{
  "hidden_size": 96,
  "norm_place": "pre",
  "positions": "rope",
  "qk_norm": true,
  "init_std_o": 0.0666,
  "max_grad_norm": 2.0,
  "decay_shape": "linear"
}
Each number is 128 + 32 x the weight over its row's rms, rounded and kept within 0 to 255. Layers, rows and columns count from 0. The size above them is the row's rms in percent of the matrix's.

# layer 4 MLP down (transposed), 256x96, rms 0.0768, rows 145-161, columns 0-95
size [ 99 101  94  94 104  94  98 107 101 101 104  97 104 106  96 100  99]
[[117  82 101 177 125 103 148 170 127 104 121 104 224 128 131 132 125  89 150 146 143 126 144 157  72 174 154  15 171  94 126 116 133 119 134 120 171 133 164 123 130 111  51 138 129 154 117 127 142 139 102 142 109 109 141 117 114  78 147 130 149  92  72 110 100 113 141 152 130 163 157 114 107 138  75 159 127 163 159 117 118 168 190  62 121  78 175 140 109  87 141 194 161 116 130 130]
 [156 129 111 153 162 123 118 195 155 173 136 106 146 143 114 151 108 133 166 133  59  63 147 162 139 140 163 139  68 122 117 196 127 136 111  98 117 176 110 106 110 192 162 103  95 118 141 200 163  76 102 137 121 129 121 111 181 182 122 139 108 135 137 118  75 115 207 169 114 141 141 115 130 160 167  87 163 144 134 132 166 144 198 151 136 130 132 132 148 122 135 127  75 182 111  68]
 [172 176  89 115 127 160 101 178 149 116 144 128 155 111 194 170 105 133 156 156 144 118 120 122 108 154 124 145  58  90 130  67 151 145  95 162 181 146 115 111 161 114  85 169 178 164  81 140  98 193 122 130 161 173 132 132 102 108 103  91 121 119 168 168 170 177 164 112  83 140  91 128 144 186 116 146 166 159  49 102 102 153  94 127 119  74 106 130 116  83 123 103 154 169 119 124]
 [164 120 114 128 134 131  82  77 103 168 145  94 117  96 156  96 155 108 136 197 137 105 102 150 136  89 116 134 152 125  72  81 170 138 156 156  81 108 117 147 144 114 170 113 168 150 132 104 140 145 168 120 121  89  98 169 124 102 134 188  92 134 120 108 123 111 125  66  54  81 138 145 149  99 123  95 164 188 144  94  97 103 119  79  79 163  34 154 120 141 128  65 106  74 115 125]
 [ 66 118  83  96 100 106 151 110 138 138 118 170 135 111 118 115  83 156  93  82  97 102 118 132 114 142  86 176 126  88 107 128 119  95 133 144 114 118 173 190 150 115  51 138 147 132 146 150  90 103  72  41 160 157 165 122 127  94 110 143 125  99  91 157 143 151 122  79  93 195 112  85 125 149 138 120  92 140 181 206 178 137 108  89 123 144 140 136 105  96  65 139 116 169 112 158]
 [174 139 159 130 130 108 166  64 145 133 145 140 185 107 160 118 111 139  85  84 127 122  98  96 105 102 144 158 142 139 118 100 140  69 109  85  82 127 120 152  51 100 116 117 136 151 110 110 138 144  95 127 121  96 148 114 113 119 152 191 134 255 170 176 127 123 123  49 133 130 161 153 157  91 126 135 116 132  85 111 129 105  85  96 102  66 129 106 170 189 144 143 122 122 142 105]
 [ 99 136  59 137 163 221  96 137 109 140  99 112 134 128 109 103 158 119 146 160 152 108  97 124 106 114 159 144  97  89 100 142 138  99 125 170 157 129 177 171 100 121 139 175 160  76  87 130 137 171 144 105 184 115 147 101  75 169 103 190 159 177 150 151 102 154 127 169 145 156 126 155 126 126 131 146 180 142 176 113 120 198  91 118  89 154 123 122 110 103 129 139 190  37 113 126]
 [112 156  97 133 145 146 148 145 100 137 182 114 139  89 128 105 154 123 103 144 124 111 163 156 137 118 187 128  94 129  83 139 206  87 122 158 128 121 156 135 103 179 185 153 136 121 179  97 103 158 112  79  98 119 135 114 112 170  97  81  82  19 110 131 133  91  95 128 104 112 134 113 133 105  95  67 102  93  87 139 205 129 125 142 115 120 157 156 147  88 147 128 192  93 106  68]
 [131 111 144 132 174 145 147 110 161 106  99  97 134 205 112  96 127 112  89 130 146 115  93 152 106 114 138 145  80 155  51 112 145  72 106  86  96  79 132 117 122 172 217 149 118 110 117 131 110 150 162 164 188 115 135 146 102 142 119  91 144  95 101 146  95 112 149  99 141 166  70 175  70  87 121 137 194 145 155  80 143 145 130  79 102 153 155  95 119 139 128 103 177 182 175 112]
 [142  31 122 176  80 128 118 157 132 144 123 134 155 135 148  28 135 179  83 128 151 103 142 142 138 141 172 146 156 166 117 140 135 137 155 123  70 158 122 121 122 111 152 116 110 106 109 114 138  68  61 160 155 127  95 134 158 122 123 131  80  28 136  93 144 126  81  77 113 116 141  94 130 105  95 137 161  89 112 114 196 136 148 160 108 173 146 132 170 120 122  99 100 103 178 117]
 [195 160  57 155 111 185 170  47 107 114  99  81  78 127 135  65 102 175  85 120  92 121 142  90 115  96 121 104  70  86 120 121 135 111 141  94 178 125 140 137 126  64 151 129 105 116 133 154  89 142  85 129 125 166 121 112 107 198 119 112 124 128  89 107 108 121 148 149 158 164 126 138  96 146 106 110 165 114 132 149  71 176 142 159 153 125 158 137 155 191 125 110 183 170 101 115]
 [158 127 126  96 178 141  79 121 106 141 153  92 113 103  90 108 148 152 112 109 170  88  99 129 117 115  91 123  56   0 118 186  77 132 123 146 142 136 117 113 140  75 140 178 164 167 191 162 155 129 124 172 193 131 132 127 168  98 157 116 173  97 145 117  91 107 109 110 148 135 136 175 162 125 108 143 113 141  95 174 125 110 186 138 116  86 112 116 128 142 134 159  70 127 151 105]
 [163 123 123 175 100 170 164  82 197 143 126 183 128 153 168  76 107 118 141 136 140 128 148 179 144 138 106 181 161 115  98 144 130 161 136 185 162 148 153 159 106 125  90 185 143  91  95 190 132 111 145 148 122 148 118  99 139 119 117 151 117 139 124 158 111 116  84 164 153 210 140 198 152  92  93  77 137 140 160 191 141 155 115  69 137 158  81 100 146 138 179 105 179 136 148 145]
 [162  97 151 146 105 154 170  82 116 143 144 161 107  77 151 125 124 164 123 170 131 143 150 150  90 109 166  75 125 136  59 140  95 142  92 140 137 152 115 140  73 119 119  70 212  87 156 166 116 122 174  82 112 117 145  65 130 167 143 126 135 140  98 123 105 185  96 139 155 153  85 179 152  92 167 131 139  86 180  79 152 140  95 193  95 156 154  98 127 150 163 106 101 179 139 121]
 [120 118  79  86 136 139 150 163 145  80 137  64 119 118 212  96 166 148 130  86 136 138  99  96 101 152 176 128 136  95  86 142 137 149 152 146 117 141 157  72 106 119 104  99 120 103  71 197 115 110 135 164  95 110 138 103 143  95 121  87  88 154 174 157  66 116 119 100 127 155 141 137 198 158 165 156 139 169 138 135 147  76  45 114 130 136 145 171 170 116 134 118  83 104 169  86]
 [101 135  66 109  91 170 156 179 127 125 105 109 134 133 117  98 143 133 154 119 106 146 205  41  95 104 139  78 136 115 164 124 119  59  97  98 132 124 193 114  90  99  78 165 108 103 147 115  64 218 149 142 145 120 157 137 113 130 102 102 134 187  79 152 153 110  94 130 156 180 148 129 126 165  86 131 165 139 117 146 130 140 164 133 130 156 169 146 116  95 102 137  86 180 102 133]
 [ 94  81 125 117 130 142 140 104 208 114  90  93 130 117 148 145 147 141 129  56 183 124 129 113 129 128 116 200 164 115  84 145 122 175 164 147 127 185 122 112 110 117 130  72 140 156  99 113 110  73  79 127 105 116 119 132 164 136 151 124 135 179 152 161 120  61  84 173  83 112 134 203  72 125 118 147 110  77 114 144  91  83 157 130 104 149 125  86 152  89 144 106  85  78 133 176]]
# layer 4 MLP up, 256x96, rms 0.077, rows 146-161, columns 0-95
size [102  94  97 107 102 103 105 105  98 108  98 107 104 105  99 103]
[[155 151 117  95 170  94  88 147  94  85 149 128 150 159  96  82 127 187 138 139 121 161 190 146  96 129  99 124 126 161 166 129  65 176 105 135  75 126 131 124  90 152 161 144 110  95 126 148 125 103 159  99 114 137 212 167 107  99 133 134 108 128 207 175 143  58 115 104 138 150  98 142 103  66 158 150 151 141  85 147 148 137 130 170 146 145 127 176 153  98 174 170  90  86  72 141]
 [136 135  76 105 160 150 126 133  79  65 141 119 103 167  99 160 156 139  27 107 132 116 163 152 162 151 146 140 168 135 153 114 136 142 148 124 114  77 151 107 150 128 122 145 107 141 131 159 108 109 178 148  98 123  84 158 146 117 159 151 121 107  92  86  56  92  62  89 154 170 122 130 141 184 138  92 102 102  86 107 100  83  43 124  80 103 150 146  72 115 178  94 101 129 132 142]
 [164 197  93 144 140 152 129 142 136 115 179 120 123 120  90  98 129 158 199 127 100 105 146 118 124 156 119 132  80 116 209 139 100  69 116 130 156 116 125 108 122 146  85 102 101 149 121  94 172  93 171 146 156 207  89  63 138 116 197 130 129 122  89 126 166  94 151 147 124 145 169  67 142 143  77 163 100 151 126 115 142 143 138 118 169  89  80 210 140 107 152 113 105 131 160 106]
 [125  81 131 165 164 128 106 123  92 120 107 137 128 157 133  74 191 130 114 144  62 130 137 166 175 158 136 134 158 100 118 137  71 133 136 121 112 125  99 137 161 132 124 157  95 165 121 149 163 143  89 140 116 117 133 112  75 106 127  85 111  99  96 164 113 150 119  67 129 168 104 175 110 114 128 113 139  63 170 118  81 123  76 131  90 114 163 153 137 152 239 147  90 100  55  55]
 [165 186 127 140 133 142  93 119 148 111 135  88 124 125 112 137 168 111 154 158 155 167 127 109 136  83 133 119 164 122 147 132 137  61 149 150 204 185  87  63 115  82 157 174 105 139  85 149 147 111 180 106 130 141 135  68 114 111 115 143 131 147  50 158 121 147 107 103  96 136  81  62 131 117 167 104 120 156 147 161 161 177 120 126 111 109 126 167 218 138 122 125 129  62 106  85]
 [150 188 154 122 128 152 138 187 127  64 115 133  82 143 101  97 154 107 151 122 139 148 144 106 174 123  85 109 142 102 162 197  72 138  99  92 138 122  96 160 163 106 111  62 110 117 120 145 184  79 196  97 163 147  86 111 156 124 130 173 149 119  98  68 191 153 142 113 170 104  98 104 120 135 184 122  97 114 118 152 131 156  73  80 124 176 161 127 115 130 178 109 105 138 175 146]
 [117 148 156  98 137  93 105 110 121 149 142  73 167 155 119 136 101 114 106 102 168 161 116  93 150 185 111 107  96 159 161  99  99 164 186  88 167 182  75 144 163 105  79  91 108 175 109 167 170 157  62 150 137 108  78 140 142 174 143 138  75  78 177 146  99 116 128 182  95 108 139 142  98 134 144 117 105 128 167 101 123 117  92 157 208  98 119  80  97 154 132 139  69 116 119 112]
 [149 148 101 118 124 110  39 153 163  91 146 164 141 174 126 131 110 126 135 116  96  24 138  74 134 122  89 129 152 122 179 176 122 116 166 174 118 191  91 147 160  99  96 133 132 112 140 134 137 146 203  99 108 138 119 161  96  93 110 154  73  98 163 140 144 115 166 139 179  94 156 171 137 122 115 115 100 130 146 141 143  84 113 157 179 134 117 106 179  86 107 200 153 116  94 116]
 [206 148  95  57 222  97 107  70 115  79 150 178 150  61 123 140 133 121 105 108 155 168 116 141  73  44 137 169  98 148 154 111 133 107  84 126 186 145  98 132 120 105 144 100 124 129 167 118 135 113 120 126 129  86 143 130 124 164 123 136 119  84 105 123 111 115 163 116 109 136 117 104 111  76 163 143 151 154 137  97 113 168 111 148 122  95 148 169 141 114 141 101 146 216 118 176]
 [171 184 165 163 117 120 111 105  92 125 164 120  97 119  85 112 122  86 175 112 189 184 134 139 139 105 150 133 175 110 134 131  98 105 154 152 136 187 106  80 102 146 116 164 106 131 122 134 157 116  50 154 154 130  98 145 112  91 168 110 157 117 141 149 171 107  85  80 168  68  57 156  73 130 189 113 114  83 144 135 133  85 146 111 139  89 112 114 105  58 114 112 106 107 148  70]
 [120 114 102 135 173 136  87 147 209 130 155 139 128 124  95  91 190  99  90 153 136 199 102 143 146  72  65 119 156  98 146  89 170  98  82 111 131 135  94  86 116  88 117 150 117  70  85 104  93  76 134  79 133 116 171  84 123 100 117  95  92 121 146 109 193 178  97 118 144 157 140 164 113 118 157 124 140 120 113 175 155 146 101 151 139 148 144 181 129  79 144  87  97 145 139 185]
 [162 150 157 157 107 132 143 112 169 108 187  99 163 194 150 106 130  95 180 127 121 113 122 128  96 121 177 121  83 172 136 164 135 152 127  99 152 158 144  66 145 148  99 135 107  74 120 119 156 152  95 119 137 136  92 145 116  95 180 127 186 103 181  94 202 118  92 142 131 196 129 209 124 120  97  99 144  91 176 118 119 127 126 169 129 100 158  77 112  44 155 120 156 104 131 124]
 [159 142 116 176 106  93 151 137 207 142 148  98  95 125 124 144 110 141 102 114  95 151 144 169 120 156 147 175 159 140 154 169  85  85 116 181 156  81 149 190 177 148 118 109  75 104 150 106 121 118 102 179 133 177  37 119 114 105  75  79 151 116 175  91 105 135 108 101  85 149 161  72 116 118 122 134 150 145 170 168 123 155 151 124 185 129 123 144 118 116 154 182 145 172 171 116]
 [168 119 139 112 108 145  91 155 103 121 176  92 125 182 104 135 163 110 142 106 146 128 115 116 103 183 156  73  95 167  88 119 119 170  73 105 154  98 172 144 121 136  91 147 149 159  99 113  85  63  79 151  83 118 122 119  96  78 132  83 132 119 116 162 136 129  78  70 155 106  84 110  98  72 178 124 197 148 110 130 125 138 162 136  99 102 197 170 106 137 176 134  77 109  82 104]
 [142 162 151 148 162 103 137 183 142 169 150 127 117 135 125 182 162 156  72 130  99 118  81 116 169 111  98 131 117 129 122 121 104 128  79 123 165 160  62 124  94 117 207  46  61 137 162 185 135 135 145 139 142  93 105 124 145 163  72 145 165 120 174 152  95 106  72 133  76 134 128 178 147 108  95 164 107 119 137 162 132 127  42 138 127 148  79  96 138 108 132 151 135 162  93 144]
 [137 142 175 119 120  71 137 207 192 111 150 185 157 124  89  66 107 124 122 150 144 110 103 102 105 126 102 152 134 132 192 127 150 130 117 153 126  74 128 100 174 139 162 129 139 155 104  78 115 113  98 130 138 183 147 114  62 120 115 186 115 110  70 121 133 153 131 126 148 145 115 100  68 114  91 158 134 195 110 133 102 120  99 195 176 129  94  98 167 151 150 198 108 160  94 130]]